config.yaml
n_layer: 24
d_model: 256
n_head: 8
n_kv_head: 2
head_dim: 32
d_mlp: 768
vocab_size: 8192
activation: "tanh_gelu"
norm: "layernorm"
norm_place: "pre"
norm_eps: 1e-05
positions: "learned"
qk_norm: false
attn_scale: 0.177
bias: "all"
tie_embeddings: false
parallel_block: true
init: "normal"
init_std_qkv: 0.0238
init_std_o: 0.00344
init_std_up: 0.0238
init_std_down: 0.00344
optimizer: "muon"
lr: 0.0196
beta1: 0.95
weight_decay: 0.051
lr_head: 0.0074
warmup_steps: 200
schedule: "wsd"
decay_fraction: 0.866
decay_shape: "linear"
final_lr_fraction: 0.1
batch_tokens: [131072, 262144, 524288]
seq_len: 1024
doc_mask: true
z_loss: 1e-05
train_tokens: 903400000
steps: 2937
dataset: "wikipedia_en"
Each number is 128 + 32 x the weight over its row's rms, rounded and kept within 0 to 255. Layers, rows and columns count from 0. Numbers have three digits each. The size before them is the row's rms in percent of the matrix's.

# layer 9 attention query, 256x256, rms 0.0735, rows 100-255, columns 64-127
106:139088124152161102093151119172056120083120174161129157152145140110103122126137160155122156111118125110103088087140130067166160145128116123160042137149140152148079123098096129092139154095102139
116:136127103127115120115153170164135176149141083126096188164073142180180145168128111177134172135119111184129174165134058124149157139117123161081119111153134118121154141123091099139094109071122177
115:109122095086109105158084022102092169120164119103163097098119164138067168123143158107143154098148159087135027116136121062125107142132169145130144052130176127203176146163121148073163111107079067
114:134112147099179138143063099138156111100086128174119084144088119046096127137160076131142097078178119145120142113161199128103082107144187156082137113182065165098155093166104144103133093145121120
118:134070139123127209131160067164100120161132126129042148143184117160079098082085039124121175118192157177162126130099128170079092160112156112114130151128146154120125160086054153158144130124225161
112:094121150132133082147146146081115157124080091089103170139108116101167121097162106152130157159100150127122150222063189131133136134131141126109099146163063052116184160110140137121148114110179127
108:169200096169130170193152152128127123124169100123083110149158109148117084139143176201163148157080128159079140137150213189070130126110116133117179151097129059113160153120086127036087130148131159
107:110130099148127141138100163082140161135173176132119104102164121158135144159150112140079147080126107148078113102149103091143131140182124168142091116115149111110124133127107137112158146179162116
102:120110128113105143058141114142121133198174099154142058132158079143118154109144093144106084088080070134108142117124134162178185115119125099124141154078110140113157106088128113055162116190095127
108:113116110137137172160095138183132128114131084109163151131126133121138094136120172163153153120108124096104125131144083150164175122079088142157121092114162145089113121150152076083139116106177119
114:103102147122120128130149171169151070136137095109174055108130167148099126159124087101155120091113108155141095115112107162161116176089154182080098171056097117105132188133111109135161110146120147
109:117097203077111121122110115155141132149116122120129090145122081156110168142118073113136163167144123073103098152105153072113133169115110160120092095161120100211076205122135139095119116136113171
111:114096093134135185119162139195158093077070139102142161102084199168165136129164110138076136165101153062158151104178138087072176177152083115182124121123089070153116129106128108155085122110107058
114:153129151204087145103085132110085134126103112151112125110094161122137148159128161125092144139126139156108159153119108126094119144187098131112174145122090143166162128039124138150150135151158144
112:125110167123094123149081150134147152094071111146120137141135200130126152096124204075167117201049135142119123136142122149107138102094215139075154079097113173121126119181137113193108156136143080
118:133112109101148118158106128100148140101140157135112110116118154126168100099071139062094152105100139130172152140150127179163146126171094176131090168137085055096081213114191185076049117164153072
120:077141141096139174143161150166164163092123144129111104162110100139173108159163123178127151116151122143102128148070067129065103160167154100111101194082089170115129109116129108146135097113176111
106:121092122103172124157090163103141084128090162082163148148096136109124098113131111113091132154122101141193115089122138081070115171186165214165117151176071149134125126144130101125133167150123066
116:098113161112119137163118151090135160101156168099060126107072094165108122150104145163095144156156126102189154128146086128068123075133125096143128035089141106192196106136094115128136104126135136
122:192066135132106089120187174082152149136163065096156094101147068166148166151145139119104164098163134196113089188113091141101170088162154109080096164137100127128181143140098126075121105116114155
105:074138116186131171192092105149114141053106133149160125098124077150120091179153148163132119116112100149096116076188118186111168134145131141147176146155112100148152141117077177106167065122160166
116:142146053078152129150160151148078116084138164102140117086115059153109100128119114146115087120132123092113148076152124194118111154084131122107117151066147154208147139137155094150140136078093132
110:156148158154142147150128133157128148146133140133159125112120036123072153119079131095151129155199149120128148160158069176118150131200155059109136127121112089118145071026168160155134120158157105
116:065129130153177120158141104147132101141086116063101156108077181121128186166142107179142086083157120119135157118129103095154096120154143171166130097064119142110133089098032183216170121134057144
110:113167110103106155112128098077159114127134156170139090121161057095138127095157084107132092186083197122131082109161122157116150112146168153104160101143181134097080095136144092155094144142125105
104:168174124122122100124192217087122119082094105097150135108124181104147153080105153162137132175121096113106071108139098111123118077094160108139169106095142099120173117134118097052161110163199102
101:104076106144148097122100148123179119140118123115077106170139132172084163119045137126127104131152158136089090135125162207160063145139131096162136116137170089105115148121101128180152162180135146
111:174162081139113150143143127138081110078114167124128062122152144120157093127176146113131004141124130101150098139135106156144149102088144150115111195155123128116115199132162153102084139191106133
080:119142191155082180142115111087142123113099139103118106093162150141133046086117149113111147172126112161129162119102151106118131115091176133066083091136131026154132144135139152102097095116162096
082:092105176099091126129103128181133131074143160150101103141105119083114149126119173124149156116156154149202092093177152094102146092188102160105168070134158032174150148167127167125150129088111125
085:113131080117131102136120140138126134122111116102154158081143152131069096100144106103141128149117167141148102175105178116083146123092150165132117196128153138038113106132119105121149156136131106
095:128113112096148076160102142178171119113103159136126091162156100162097119117161086068089050135121121152146167127155116106102139104113109167165114127114141093179125148123120136140177162117082108
080:178068093171091124130159132146115142101158140154155144204165116142117153128100116087129062120146115126097075143123103191131114178143122059059156109122158074148158076189131096172162109084172080
091:109140155093107105140148043132078152118101112155149143109104194106136137132094123104165141120103133203124095145107107128161156146133141158109012080147122151104141128126132128168187143057120175
087:115115120118127176146070178181093134161134139112127167154093163140180085143104129169169193152142164077199068068129192105122170171113145130099108130180182147075153121128142099110145137112079127
079:156201132161147128129152150116108138206060096111142131156119111112124146110125102109125145155128214176145183171143130124164197186154146146153083174113130196159125149127155120108160124160048180
079:108137171152100139135161148149105144199163155186126116127149128108098159154176132134141149113148145153099160172174103118172122119097133096136140143112115073090150056107101102175080116180126089
088:168180109117127146149148162087095148123125113224059075120073158129101163116146136083087201155171102096155122097142109110162175146165139132178120157172115113088135169106155219111065131140115122
089:132130148177150180117170093121097112167124084112112135175084158126144125143126100104127120141120154128143132102079184163111135140151121155142115139148154074158145129112138155103116083146134091
084:114122089153124121084122142099100115146092197097093128133140152147155110155141123109071062129143152146136152137127122133156145128155095091144140113036160049133114123129146139124147128093105126
082:195170153135093191096148169182131110145107139156067108175155102130198117142170159135143155127100117146159101145123126137123103154196139147121097181118117157101119155158144162069132157133134114
089:132107163122107084125133167187106142124110134136083095160147130114130111170106129175131175143132127199145110129070064181138125128129139205102085186158138150090150200106172124135117126109151166
083:130126136139162134161079137119181140112129090130131141141100135126134144113095100141122116130019136116120136141151145153071155141156135143140103176172110086102098143127130109136085110183062152
081:127109127097101114068137116132113156120117148086142155134101129110120162133079131169119140180127076087157148110183167110105100092112161111148136093158075140125173088156103156180116106094147070
076:140100113085156110175103192097110110073140132129134157139126145088165098089149133119122180115147107128127126085147193195142100137099136180095102122164194075115165132109176123101121106132095133
095:079132170137073132090165150140136110082134106160092098107148120123103069144158099124132103147167144105102095179146154190203128121073123149136110118130139123147208100144148125181113132161092121
083:100078085144146137119114123135166111080127161078113158147135050117130161133166154158088100155129083161155161131150066058097133145086162109200139110119140120146104094137152195155134117066115140
082:134084165140087162153151077143164095121129139206117140129081140103139095164181106089113123140076127133101160103114116148143104209192129095101122116115160209145145151114101116134169147162177110
088:101109124120127145206122072110142106084176110123105143086122102098105107112188104095131115097141134171080167095117104151153148087186157126107065124111158185068176127133141119129115150118111141
087:165039141141163141130045148039128098140133133130141102127110116112091105075152119145129124060203102139128098096104053105137179118160119116114176074119136170156078118098168100141152143127127162
083:158110150102147144149096111090098093132140126086109162116124132091082182172122159128128100080089131111148123101158161184154103156171150127172079060150162174115103149085133132122090113109097183
076:098182119096135121105116135148128127080142099070138079106135163112142114130158183162152101106109108157162107125078160089111161090113144112132101165102115114102170119115160158114130082071120195
089:097151108143134156114101120155062128091117110124117115128129165156133187157180139103159067154072159135142066204147137129204121098110104134112076100135118141175107077186139094088217165153136052
089:112085127134108112129132083125132080162137138066087148141084128173139159197118138129137166125161163117101090141147117125092134120172150121131205106120177156182160157123130116111165087121070165
085:101163132155087165178173050134136150099101071082112108110178141138158103119145102129155155078148125180118174183072136173136191132145108162151102216133125103083127166100174099139141144143118171
089:082136106110129148139157149069126176097110147152172121126133126090132164103126156143129125088078113164144168170114125147167131083081103083095168148158109116037135123088139059159103142162132061
089:142101108116138139161083139096136123111089085166179175105101065073155109119100129141130094164109167168086170148105099140203177085110102077109141133119166144219105162148146116153143036177100109
086:121121111163154087131150092133110150119120132159132169109138165101107146102131164106176127119099146129116180126065111084123079105137105148111140128156208138186173124140149103155128164127142129
087:148092152181121183149098146112128058105128119145138085139148100125103081096134118087131114107087168078133131101159156146120140125105140155144081151137130131103164108188144109139200191150120118
084:151110130169158109103135154086145133155149127192137158167127145079044140158117105136140144112075177150102117063135117140111154135128127107112146081071058055154200102154164126124057157162124161
103:100153087101106200130123119122107116147143094157183088163161111160115150120145153137113134111082113140168182100100155137100214137154089139119108152142193040162146116151086130107121102159137074
098:166141145138110139147120140115167119106125055125123134144115150102158148145121142103130152161136149102154114094153127135115101123148085093073106134157078092115123171117148169109078119166140116
098:160144121127147123125144093169171119088163186151165076143151115095173079152176139107091124129066107137112160124194118143086085124087108119161128132094109130152115124133116151118136092183178101
096:066117089106130107120125146096116109135074121108152175085099100115109126132156120130130118107135125101153122168147143152097091081078146105100032175134096168174092132139193117181152153118110076
101:068118123167168162095096134071174126105087146093113140122063103154049128156158117092142131116088126160127108093156083146083120078094167134152130096127166138109097118125179117119155141171134086
101:063109117102124127111095168146153122115087110190151156145103179127128166139142180112094098111149149107125100127109111092154150127131122109202191102098177131198113100132090101150129128123139147
102:111077127093121151127123067082149122172102109128167124089145160150088141126149102145185128128123137167088158136073062170167116212133125161157076155127175175136121082090130121172174156087161114
099:120100099145105091060078113089127092133178164164207143128132125142148192114116122161090171095119096118035146117148091055087090125150063123147103077155152136176159127151201121087100129077153121
095:157147116086083128111216168141102123142123119100100112124096149114124121158138156096192093100118092115133127139126119099122122139097094117134153068124107226123150153160122151129130128123126105
094:161102091151144141143172164142146123115089145131132113071136121092135109120103116091140100168109110162104144124142155110059132131147105145150123143130062136112158104124116173117123144106129112
097:133135118116098085091087181070086109060099075159091077107143179145138134108135154138147098056140102158110156128128119141179152124155101149108128119153175086123118084146152154116140161142154103
104:206058087206156108115129163148145119159117123137155101099148123142167110157119143164135184112040187143169100094096174136173133110111070099158109149111089144059146141108185128116108124173175168
092:088153130169136141141148171068125126133087134099127095125127123082106105117131155122119114108168107103102152132046083155146138097150079116138139124122136148111096188079120119080128183152128145
102:117161120174086174120175146161130149130156146121133139092132163148139133129139149120116144067149062079108147113123143176094103138192136124143173146124134043115141097133100149080175136143158106
098:181244121117088142114078085056152174119129103066117111120129169105129180098115146098121124138126123111162115175069123097085151126080203184154164078118139045109109100114158135144107099111106087
099:133171138185121111148140140142143128174199162111140186122146173141094109151148159154124174152190121096164158135076103104163134135114130082089144053129140139170161172126098118122149178126106125
097:108112118151126143184097098134210132034164119142149083132116082125087131132162103127081116093127176088162094132144116149110134107211113162146096143146141099204134175184072191132144125115101143
096:151140157135160090131092095088136140160151128101135149143154123176157096133122123148139143110133137119113095135144123151094062063109133164155141091090148078195143116159142064052148150135103132
109:119116140086125141134121143200128097105093145132100114172173111112098162158131185093127147104118079122199114078174136086088140103127176121126129059136158134102118144113088147128169091103080130
109:156172120133135084120067056150108142084087144144120169111112137194139143101103111117118088164159106139117060132105120109102111106081065147159120178131143158108073140132103171170174140096096142
090:160086161102169148112064121096139138182137130114164157169120154135123126161107101116162175146085101162177126130111143121141085139070107148096149151157095058119121089148180127117120113144151136
101:083165108146120157129096133188109137132147168088197091066131177104162210132108126170081125141149131135128062124169095134133162124068134114136089084130133144152178142112150088151205095107114177
093:136120120182126054083117142102094159088077148154182130131176125090143104181142068138093140164130167166196109137124119089101099135137107099138127169167090127134152165152120086142124133113178150
107:152108140093131110119115156145184177103121166119142157100102086162097121123105159111089104113134154089125155147163072171092116070151111194186131142153085103123042144157102136144145170115068128
096:095164104155130110113166123103142150087141174084154127122126077112154137128124104137148132181117119116088164111091144066119106088148149212122152044135100124186159085114138144117161137124065136
097:105129098144136134135184097096160128146088135066131185086148123103144094181163164147097114135120145152118160134186056072109170165205123079130143138060148120146181134088103162090123115145130099
104:170143127106076091172101159120127078131128091143078105139152133188088080158155114099135076155106131140132123135121129158112123084109164178106057191082133099147160199133154102054121163133136081
096:128102129131202121108122163100095119102136133113177123107130134138139105087151122158112165108130075170075139148188139146112131127100116144143110118115139047068106095086175153145070182069174157
110:125146083143129159125236075134136142086093130093158081122186113086133092101160101196176169164149167133173157173145088132105132158115121156121104118155083179111101132118115137103152133078150163
096:124111089164116082111100145183058152178165156139113117191088123134118120177031085124103143180123126141133114074153126062137135158142160137149125076109149107162102074122083134065111082116143116
094:169115143141173173150076164104195076133124147119062195107104133143176099070075121052105134107118093157103083155141174199170082137138164152096192119139122083175110149124220123067108078141069126
099:138088116108115183095119103178080064107045117109148129090157095144139115128158101143131118188138167120146187153124098136126142118095122128151119122146190105134106144102158137124198097150072143
078:049177119129128183091149118076108197078135138113139141076114127106111190084107091113106182144106105195136179153146151135081177084153116152104163135125132120088128157133177150161100147103168149
085:103106133172153076153103133116138143095155110098135094128113112081172169134089096120178188127092159154159147098147111109166165152159143176154130102159133002103154088144123107126079114138117120
082:154137125138109171113178085142162145104109104143118127136138100099115112124180106125166122095106126122145107126113101169163060093127104137053174185155153069120166087149151194108129088114195124
072:105070104144093115120169137150140182106112097067112152148155161162125177114134131085192062052153094117146115146083104157144176136162178108118066103088128177067171119193128153185136119115116137
088:103180135111169075059147131143110113110124186116141109126101087145134098103092131139158154109172162137139106116142109182139105097119150109160129065140110216084163043117134140135111139108107144
084:051161159104142145076181095131114153157072151111121111101140069183115151133130102099115100135195147136120126141113168079147120184111198150137124156099099180144177110120099128170114126110129124
078:167121095180120055092122172166099140214119136182160161123101175090121160197149111176180138139058082127133124164125173136131182155140106099183228134103181154091102105123080089136108125133142123
081:085079066144124122124090100179109097089101094109132125095163091199103152145103145077133173152177098126156126123102083139154200116120103132179114118105157038161141178106131182074154144134095190
085:123204138119128129099103086152181137162084166127138118180124117162146098164111165134156156168144168088071150141123076156104118152120121083115138154116118189121154159154138133182125146104160132
085:212088194141081133079134180109144148177122177165118168106096111131112094098154138161138149082102126136141136084111113082177164158132144131135167148093078112099168123153156152147100123191111143
069:122147141090145086135104136103137141112037128105112046138167117136128119121146166122091007119151131111156071213173166185081108103198133157073145096128117000094114109123124120158145085137136119
079:077078087094163132084139148106068134119108127119122078147182127161133055153138156149123131089149092156174187121112123077176124138123081154154086162111156150088116134090115109151157111124191176
083:097128121138124179132102147108139106215140143077170100084144108137143114122092127129136138133136183147082146140108091147136167139148129103095117163082092100164142110115134153117169148130146158
079:147138054135125073107144153124136137111105115131120117144111088203125044078093111127161131121056158159119130122160125167135132164125138161109106167106106123123181131112194112119094132138164123
087:106212130112138185109103100108164144145098113118186094121080105110118061117137183126136168131110116125129145155132146115082142113113137085078126143157155063122143163115103172128100116101098121
080:102172143067163127154095137138158186150136153158152167109149147097144179125081125097064223132156105148131096136105120100108133182063132164123143098119099159170140094125096068159158152099112133
081:146184125132124085102123122116153108061127097099083117141177144098129114121171165140109109129137116079170117113118138155158151079087153105114149064164131159173070103127150123130087070116158105
074:077106134167180120138113109093119119176109090154128100125128175124113127145148105128116121101170078163114132135160115212133140187091148147104093084120121124117126123064134111097175121116089149
080:095088143137114181111120180128155150154115118182216153110087125158120141150160118186134194187053099087145127118163104126123123091114142141162219105151164151125102115109063121148098156085110114
081:120131155144145073140079117113098134143136169117115139105125159143131037123120122192152156165097184163173150103128132112146178088087104125111117127135087160095103068138123119208171157112129138
083:124125127132145167114161188152140083055142114108071093147115090187111129134136113115103039125132113111109205175177153088047157144125114177171111154101121079140136179150168151152167101103076072
082:080127161173114171128148100097069142161176097090072130133110144138134128145136122161137135166095070102117079066122104149164175062114152090127153100163224070087147147160085130134101115116194118
081:108143195118122114080146170150202109055104063138130154095107096136132088115130136199154160175155162100084100160057087134127120188108095148115100154100122166082103135128165148166107178140136149
079:110015116112098142088068133120157076107161076125116173068116107159059136090138118131124117171159114072118131100155105112122132146131128128116073129055121162162087203113202150112127157089134209
087:106130120083155106114147082141176139112130180157135152147132076132108075109058078144129103114140156125162176109171134111056087154172161171123093162081151097184122084168118145123177058084110153
081:117095079118079079144082083148165122162156139125131179139107129091114131165120109082135123142165156079090179115120024079107079114132148117089072145148112167139129136126154124147159105105099179
082:123110149121082154057189171102146094142143140174123107128094150142177086143105083076168132141148116152090182157092144218150124121176137190099084175150127097053122143163143113117097111141130098
079:148202149069140128153055152082174137129118129145169119117138145151137122145116142111101117176104131148119170175149162162094144126132088128151184136059056155127129131147112131098115134155116187
084:126072156119137202178113099190164102070121217083104084186096105089109114173140108122121209155154110108155121113149134121115177140130158126165182152118102089140132145137132142166137122191134187
081:089083113130136140074151112115114096157130128138140079067060152151131201131146185164087193069078083126133165092129152027161195117103129098081113040116125149203152123102196114105133133119115132
083:156155111153126147177140145116157177154166155146139089091130127145158145098129138132118182114096110071170124140135152186141134109128120097131110169133104078075108164159088133068125171128117144
079:141134148139091157123128169076128085153151061151087117182139120196138138140146129114122123127144102076166105139100149103181100129123131228086112154100126175143182134134092127119103136159099115
094:163185138170098168125127083074184124100156115077080108084153084099084101107149145101125132127099129126119144134117141131137137107141138101060097201149104014115119099130155170120087113157131129
098:139153155137149124127063153135167109076184124148139105143097100125131191137125136130154169126111119079136129105168196030085130117137124141103097035167107012183154112145097198078097061100161118
093:114182125116125098160115172130112147074138146175153134141194171161120127138098191127158084178114083147151107148120154149042124145093210112141119123135164183062113174081079145075130144192097142
097:137151102082087137150103091110091178122113152141133124133091107104146136174099118147140136136210166066082067097167114111104102069082151123110109143117163138194113073095164112176075120126117114
096:072156111141160098157074158061093139076135104098106144110112172132126163169124095100174096151124181116114110126145115144115161110082086126132127117157133129165126145141112137170136115152103074
090:086117101095072060102127125133089118135143111133111207194122104129171184166123158141162135136130116081142144150112159085163128110150144067150128124124132198174118075133068093173150136116115091
095:138115144127118130075107103124113114210102142105140156094107172226110152197107123157133173114167114166104150117109068088121116196118085129138070123112153209120134176047159132119160163060124178
096:168085141159110118168128203113146068164113139139111161154115162045081064161143106130157131120123177096085127132134146099168121133185107108113175083131165114166207114137128079119116123115118118
093:068147103150133162156122096147089188149134105147105138036119132094141134093073125118133095155074104190162087115117177121183142130095109125113129117147132179112103074122127169153105086128148146
089:098121106126108146126090145078143152121117080071152108183145109139140128146091158087119117189114187140134121132143120133098116130143124158116065182069111086111087138149193140095031121159136151
095:117128132131155181108117088051164096093134107115104127129107149089134172094154106117128171111119146107122179143138101147174162101111085118154111138145156109107111142113115156137136119136150078
095:202102107131084110181159134191118129127141157097104129141118158136146080094116091130119129117117156133075103096127117149170178149129107095155082159126109156073099132131125144098111162161178109
091:153182141152099071122099108083108147141059128120128101137096141075095102142157136083099134123116101135110156149136127157170132114163128138124121176095138148116134225125129129120062182112185153
092:110064143152105162178135115167138124156159090151105062111143124130188145110092148139118152071102115201129143133078136170150096182115113119133107194096110138116130170137152073081135050141136132
094:152100195092095126172164108133080140118095095130089134141110124132112159079076141087105149129132116167160128155189141140105119148146143156163151144164056115098116162144130121093094167127068132
100:123081143099106108149094112164141103150111147109143119151096127152149099150179154160134129118111096107139109157126137108108156124159176126110194073106182169089055110179185102144152140116116176
097:155167098107137156164109105094146150048116061118181098108105138129164107098163131202132121086115157117093108092136141174107159078149148152102186100148155080162133167095166124122161115133126119
092:089048123100169109154132131136111171032122103126105085124100130173084165097118125185153155190113125164106152125074065196109119130091158134135172127120146124089087112111113117124117113062127147
100:129080135159171111151084092136115142076096144119124100149115146096087192136155183114164157128141160151145154120159086049137125153182180084103036110081107169154131138124078148136145090140049078
092:159103105082179106118214132171139107111171071158169155098123146102106150109120135114126146124120157089094112123169149121107091102115168131162147122109121194109132092167074140108187101116133143
102:168141136068084128165119090126077184103127098106144179120099138182159153168161133100131118156143146208090114165077131170158193147152118151132179093086141097096125062147163119076071091125103145
089:135092180165197171095124132158093077154124142138158128110060112110093129139110156095114129148170119121165193142152110092141089148101102110076128073102144140166149132109155106133185141076158167
092:124096145084097126134124085165163129137116107145117087108217144138112121132124123093152164105130040139116093115144146172110101101128152070142130122123166086192140119097118089128168093123130144
089:118189138109116161151140124130154101069120161112125100124105116101130125160131084103092088139055105136112175111147120141140112126085088130132213128132085207109128089140156154144090099146151101
096:087178120129109108157113107136156149116141100102126073144097140133103121126098122132119158109179114128122102110157096097139119058100089124121139060129171150165120116135123072141151139070057131
096:071143150166143136100172098125112094159115079139149137089098139125096214124185152152091118156085185116136146096140117069187144153133106063151176046115182154182123098107132121181126098139102127
099:173131105171149079140107142076050084117134131129092096122123074111131084049143103154160143118094219130110159150199143161115172142119043147142093220159127101111147159147167072118102130140173095
093:167135123117172136083096107150117097116139093156185109138194105096164116077123163205120128086140095126171106127150146139144040154158110122110118118134086094091150140077117173098106160132170124
084:102161140102117130123096160129077118069095105097129090117096102212197103153116136151166098084143185139116147198139139126175147126166106206154130084091131143147115127125133172119167108158116155
093:115117164160159114096059095135060177136116120129155086105124114181136109156098142129185092131164163161120084150166183043157140159132126131167135028129085184144148107170102130104134140074180159
094:132049139124092123099120172123132150122120122177115088202098119166142086160087124131093120088144116099107101130116109161151154119120083133107098116126099158123124103159158127118084115172129134
094:106087151128114145075097122117190116134102182093107184082095206109096065128122140207087129112197126106180126133096140111135080114135127166158081146145124110180083125062140154134096141057062119